From a checkpoint of a small transformer trained on Wikipedia.
Size: MLP 704 SwiGLU, 11.3M parameters.
Architecture: RMSNorm before each block, untied embeddings.
Training: a variant of Muon for these matrices, 202M tokens, 3080 steps.
Each number is 128 + 24 x the weight over its row's rms, rounded and kept within 0 to 255. Layers, rows and columns count from 0. Numbers have three digits each. The size before them is the row's rms in percent of the matrix's.

# gate: layer 4 MLP gate, 704x256, rms 0.203, rows 543-573, columns 0-63
# up: layer 4 MLP up, 704x256, rms 0.208, rows 543-573, columns 0-63
# down: layer 4 MLP down (transposed), 704x256, rms 0.111, rows 543-573, columns 0-63
gate543 103:115088161134099104137147135117085069106130105087140164121102171088107087124131112136106096182103193159121129102135136124137098154091129137089182121088150156122097106133139149139151158145109149
up543 095:141158143129110133107112116141148123151132067143120143148159099148123140088085127094114154111127133178168144142138108117112133151147082110121119144109103109141129150133099105122150112087156099
down543 099:148121097124098113128119172119171131113145120132106130117121108165105156131138103129088118138096128121130120116141096109114132125131078134081181161106149166118111144144132130126106131112141106
gate544 101:099119118119175138103096118101107119129120065176165104128131143119122149151122120137111118149169125165117102136122117112141142127144101124120130076133138175123092118080124115190130120129145088
up544 098:154158148129107088117102121143126136146159164131121121135161083151156134087110133131113157117131135115121130134116155116180121100109146168126127158120119202081117125121087161115106094166166133
down544 103:133131148126174141145134131143164141169160094147111125124131095159110145124104088099156124108125123130101145156121174126124106096116079144135114126167141125111126172126149129181140130146120160
gate545 106:123125086146175106147131123135166122135094134112106133143076094150145200164134141129158118095145151100134133199123136111110120115117147101159115151137099175115102116142136138159107117098154121
up545 106:090143123141141108173157102122118138150137155112151141174092118159067141093083146068120063120093147093121139151133120097158100121127083140125115091115117093145073109112094117076093110113129101
down545 106:124098155144110150148123127112142086164136101122121167118130126091107120113141150141113100136125125104135086149130155155113148119131157134126114142120131124105150123138149134129103176121067122
gate546 099:170112143109107138123139109115096133117175119099151158145165107124140167155161102113099127129139166166131165057150118177143123100147132140113138140135164126147110135115113090124146111088179159
up546 102:153131151095125111139088146158163134110121122131140105115132126126172110155132121154122145098113123155106162149150181129119106133133147143116169121105110136143147127182156146125139107154084074
down546 105:144116137135170114065108113128179146166128155143121155134137089140120147139150114112156173094130117130137142130102117144119106069161159124122122151154107149120127109128131127148119153121108116
gate547 099:082135139123139133120107103114133118094105134083132129128084146137127093095131115133132086108134117127116112139124150069125132119106121142134146148128151109151118099134156135110099092105136102
up547 101:121164166140114094098152137120121090127153139189111129143079131142126138089150137154174122096149146132105090137116181129141139096122157117127121127154155164134106091107152172161121154183075113
down547 102:126129143124151115095093150071146128125111154124126111110155142127143117142120134149163122107123108124121125129130159094191102159129139178153146102100165089164123135167116124148116113080132129
gate548 100:148122129120137116111126137147163157120145149116094136134170120094110112142119161196128124111118140132128119153092188152105098085107099188121086142142103124098156108115138151137107114148111113
up548 103:171116125148111160124177100122135122103135133101155103153118094107086090129147111125155123122187095181143139153196124145130161129197125138143145210119152083124141096114110132150129169173134108
down548 099:089173135121134131101135122124079119122136132162090111129130080159116128110130160149126147089079133140086137095091121125098135109139066109094106139137111146125197148108116132153118162101106120
gate549 104:127169163105157050089149100105122092155113142101153157114150105091113158127081165165119121161128112117132147116119105132102116120158095152136124118114130116128108139174109132159177176115154121
up549 107:110102111111102121170137110188128153150110128139125140146123121145134105135142135104138121139203115087125132138137047142145085103126131163118159137126163135123163141095108145152105140115082137
down549 104:145133148161120084167134138144139113108093120154108113117133110097151133180123117087116116111132116114135145118170084128131119154069106143114076100091175109163106166124091126160099130129149117
gate550 103:160141152113134090149155129156141168128121139091097130149132118137103062124096136127128122136076126131120091169095134118120126105094128070116137134136113102164169113141209117127125125092150094
up550 103:100144146172140123141120126153155127141087149136121155135122105174093156089107128152123132134126122165130120114118122154123095114105128146107152149132128119146136160116143122104128116144123137
down550 101:158112116101165103101140152145118132173112140122128144124134126095098114127120105103078143166090155113150140131106138119113128096078147136084122109122122143107141167140145131113103132142135109
gate551 102:106143135117159101125148130114118136103184166138137139137159118120090090116107113119097100134185140098130145147133154134116130146158149167146156121114117092111158095129136166176106121153136126
up551 098:168136112149123128090134116110080111135143124124176115142108121114169142110158169167128107120144134126142125134126123111148095157196131171133126158125097143113163195104092109129108149130112131
down551 099:130128119093114089109095111142178145126159128101153107107105129130140135127137144076193148129090112122115131150142152140132142124106141149096120129197136150161140149150138166118130090107096161
gate552 098:138116141097093144094102137153137114085152137125150168117134159113106124160151122102131121120128146140093134131156160168169124126125085126101124126141136104127143090121093124144141169074112086
up552 099:165118138117100111107067133103119115084152162132150133128126146121143100131124124127158152133112142104065062128114127143139122139124082128091098120148153119103128079113106123156091135097129118
down552 098:162168142124118133121146116130149097136112073113108124107122147110105113142134144115131126143144145111129147150120140098108146129112116137153095139147149124094116104120096129107092115110118124
gate553 099:136137149197106123097125121103122132136143110119097105142153152137128135152128082133118113111165132094083112117124147144117125140106123153176069138113136145162120115108146117117136149113120147
up553 097:113115158129131116136116123165137120124139103105117136150124157120093139155120133216160143156119116105111128152095140115106105132169113125114127135091135160113156114083119149124157094154101138
down553 098:125083153093144085133132129122117102191159095143091068129142125122117118141096121151114120122161154133136157173161132130119075139119085164104097136169145141142138142088116155126115155091145138
gate554 090:081137130158142187152107138119104140132119087147093075123153084141120138123101112114123115138159142122172161118103125158123107172136155152124136155148127138140145097148117104151181136130078135
up554 095:120122038140141148145124172112130127126165167119162122145109135129106132114127109185138150127101131134107113099091153092135126134091133145131098166129146140143145148112129154121102119134144142
down554 101:080083100137142137154120139181116077137133131103125114161129128106106132112133119117106117117100142120140098110164137115187134121067081130153133088099083132131177137130112131157118165116129127
gate555 094:097098126120128150146135092129106113153103107132169080170097094111123125133144109078109135114149159092142148122141132084130102094136171124135166142133142136096134137142162127194135111105163112
up555 095:121095089101145109136148123136119115133095133172153090123148109104111134136143107089141156172145135114109126113188142103074102127132153141141115104134146124122176149127118142148136118099096122
down555 095:129114123152170145151148123137122100103106107165091130091153105150131107146099122130120121110119116098122150122137136151113149141130133126043144119110132092120115148141126140123121189153129127
gate556 101:095142182164145104150086190123097143132097098122128154146165121092143113120128094125131152112109155083140145113150137144137122097089115113125152149136058115142121095144125132112122142127103153
up556 094:137125124119124148132127127139149105108137149132099100107103099119117129154148083118127122139152139132078142100159133099120147116166194105114119136083146144144126180125135139136167155093120158
down556 095:114117120117095155104112097096140089186131129142163162138143087137148091134090122130088136134077148126150132145138130135154129110143118142148132123108143147121111113119131140085122079160110150
gate557 104:152127111124128108139065137156158104157160159151163120107140107078129132117155134132128118143122150109169134151106163094087105123143116170137129108163146107144162144145145086133116150137107116
up557 102:122116116118136123127139141114143127130143120116138102127126173119117105129134184170190139123145088094131122108164154095090134139133135145208129147103132144179110135149107108121100120116122106
down557 105:086185156152105099170084137139121115164139137164116138112128155103132147132150124146155119135131088120160118114106188147112158092146124145140114144162125097129151076130157112090147136099114114
gate558 102:134141101171133115123130127121164077162148120130144105149113093133122134106131118112116149155123151088149149131125138135148125129103123129172124115086131063141150109108180108091143138109116143
up558 099:135089112120096148116134088103145125111139102131145114123116132112126154145180106137125132138130157142150142110112168130127125159125119134106184135123114078116139111103146128124164090099172162
down558 100:109146126121114095087147125158127139134135123131124128158145148162160129132097150127133131159102093118100156146161120123147148146123091146129141126148135177137148118141128120165119130067079123
gate559 100:136129122159135115093143124138143112090108142115129143130101097149109151167114083141118114107172127124154169155131159135124167127140099110080127122121108155160123088150151116160123151124089149
up559 095:145113086123135121169119135145091126150113113117151154143127160114171096103144141156098127145126169134096142117142152160133165107097145138093140132158109118099140156140141142142117144138119110
down559 098:126125138153120091117127097071130149138110112168107134140116134132136156116163145102124118115115059127194169128140135150098147111145104102104142122132128122122110092094143141107155128122115107
gate560 104:123164098057153137087107110122159121111142134137127112168121116143113088113128135145112156111133148100141082134118106081140123139085116119113112112167124127141162135165187163095089136126163109
up560 101:108114134117126149109097138122142132119104149120200112114119114139111118163136161126150114103150161160149167126150137122153107111105114156099095177117165108134131135205119104140113140149137132
down560 099:124115164119126109127163126130143123130124115139140122146113123165157119155096103111109150152111112128104142101107085115140110097117108123109154131096154127158143111136133125140127121098097120
gate561 099:140170158131160114093148109107114149152137127109096178116123105157090161129159124123075094140112105116131142129139107133137130147116142148138114124170171141117157171149126122115122129127141132
up561 091:105187108148085147158107137100151131087094101147137168113129147096150105165138131129145117146150114063102111129135129107113141112129128120146067129092105154112107156148085137165137122117125098
down561 095:111176149132136119144122065132089142127113080089095160169144111135110106146166128128104131124120140142129120095107095132118102122135126142146148113090129123118144115127168123096071133151119109
gate562 105:131125145135108145129166137138166160145139101133111126104098095110170103150160115146159169102080127124157126116129184122087096117133124175162159118117131138126159130150129140124123168148141173
up562 100:140119132107170135141148128165114146136131111143153142151119147103119103107171131108169151128113108120126105112130112136105134186136119160128114095130167140120137143128122124149119102119071127
down562 102:105110135105150116116144138096104102139121149089115150115113140149146111117135127123061123137151124112103127139141102140109110102095189094135107114145135142148158086139162134164147118140108175
gate563 106:144159153124120129134091124090101132118192145143117130089153098141167129137105137126151107095144141113133163165122102116107090116138128186107150153135132164127128125126108152167134107126125133
up563 098:123091101118112109137122119154104111102168109126082117097154118154151185122141119080150139124106130129151147146079128150118147141162177135130167087157126116135116166150135152180138115126106108
down563 104:120137147104168137181144160152162110119132123131161129101109139132097114102120136131141075093072158071140162150144139149119135150118142151161136120149132138093108110137148158113151123122151129
gate564 100:141143133119131125132125121093171138155124115157138105078106148113154134108120120107142131159102104105091151138140128133138121173148168127107169174106125103128145121127110115128129135129117146
up564 102:106157135106140154114131112148122153129197145111142138113118102091148067089140099156135094096117134119139090115135124112118151151142121063147142165117096162154164121149138158102106112140119129
down564 107:125141132096190094080101122107106094120145124139108127137131082066139114115151190149138141126094103127145120138174126144101108137140129127103117093127168119139091112125107071113067106118130110
gate565 102:122157137124133108140135185128083122100112100113105126169104108135112121112136124164163064081127165131162138083131103125130125132077157135100094088124125150130176171125128149104095158141157147
up565 102:112129148136145138148111125135137111121097165117097112124116135122124110104129099156126180137084104116151128106107165130168155118077131086126118100103143165156124149141128109170117094140133085
down565 097:115144143086110135166106128107129169099104080154154139115130130169108130091132137159105196136107146148148123097089165117168145181120118099131130109139149143158148104156098066111126102123132113
gate566 096:106146150155147133123120099151120106110143103161166106103091141123120132123166102119128125112126117146079158137099120112106092135122114140109124117130168084119147101118144130144141098131117117
up566 097:123144087106107070098099113093139097108108113137151109121135132096080155149114128153111175147135086147100116155147179115136128112113112125149158172094122116117118095097097149162134139115084085
down566 100:122161134124134064132175185120112121149157121160110110101134130104127131080151131093092099098098104159129182126124094172122119120124111133145115148160089133111155135099163141116145130111127105
gate567 099:133108127113100090105129092110114103141152150119131134086109140102100119105148135134119119143095109125098130183136135153171137128108123086122128115142115133136101166108098145093096158132154151
up567 097:156109080096114098173092106114122106165127131101131153120125124110083122119149135176147151142145101147096088139123153122117121120109153135101127151126143095087118125134131148070137125119086092
down567 096:090124163140106137139157184112147139114124114129155113154141136142101133156133120096167145128138133082093108144158107120110113086146098141147098155167110114135143137139138107111172135160139125
gate568 100:103100118137115152150096136114123104091125135157138120161108148125115131137149105117101120109105152123138153088151094149160151125120156094124109125170069149133174169114093132099169132164128141
up568 101:148122158125130095136115131154150114122125148116099110139130132122137136113129164130140077122165146137131128110134092164127135136163139114094154154145097176135122160073152066141156147157144094
down568 098:140118130117105122167163094127152134198120117138112171098137154110144149129154144103140140174112115122135118092095118122131114122110131129113176145135123151130158094141122104127090145135125114
gate569 097:140151145097148143114097127098088087084133111156099141101168102096103142141138130147109126178119123140118117091154178134136179153103150124157156112143160124120099137091161141111128110150148174
up569 100:108138173171139136128119144122152142098119149105110108093169158118142158054132176135198174080124134166114116093118131092099165119133115140147134123101153104118155104132133160156129098111149135
down569 099:116146091107089130147143107167101168108125124139115084108125110112132183117125114137151108091115116081115153160134142112096138106138117144131135100119096117155165130147146167091129133116146151
gate570 095:094155107167149129101132149105136166174148107089102134122119120104139138103126149156122106107133083120095121127109124160130125153112120133130114092121126116129120141153116188107093147145169139
up570 100:102138112115104137152108154170158081133105098161105135123126132125134115105158119136121132137125140147127111084105131156180144106118066140105126136107134117080149122091129139140119149108105122
down570 095:164145114133114111088150127168092152112149174113139151163151135121159139143129153067135099148124064124138159167168137125090120122149079169105135151124153118124110100111101148107130099134145134
gate571 101:140157108107154127147120137103135114137161097130135165130147147145117137162134096129164137134141134159141127123111101121127105158122121139117126170111097149106113168144155120140141149103131091
up571 103:133145108120147148126139143101127113106122075112103157126145142108152120116090150134097132121116144144159145103094157125092143104135113124147091152106102089082135132141068146163127103175118108
down571 098:106147113129137129124134155075094098118123110120092107126144140169128112148136112131089141157121099126140142134128140132145127136093060148142118139125168108125155177095133102163148131136123163
gate572 099:101122130140115117139116120155116120129136111103092144138138158107137176132191145126145153125113098118144117146124108145128194130121163103124128191156159128126112098135119147116081088116138174
up572 101:094145141115131089117103124170111122078137150154153135109096123152135160129167163115098111114087140049131131161159109153118123152145118143125122173133135134140096120129145137115126140114110148
down572 097:155134126113115146132151156123099148164142119126159130185159151118112110128105164099101111110144134178155122096167112116156110080132105127109153130126131100069158131124137153137138144110149099
gate573 098:158157137115157121132121133152115116123136124107087111130100086119170117155155107119085103151119108166145117119118163106132149081133126128116138144106149105153121101144103134128101139112127126
up573 098:100150078117108158108101101122123166134128122123145125134162141146127095138098144109130168103137161127159149136135164098145097147124132157098125117157093122161133134131130093089149161109130114
down573 096:102121173108156087102142145124108109159125154127132083108132102113167143173123140120114137152115158141107129123154136164153133100148133123146133108110105098167140130123161106154112137101112170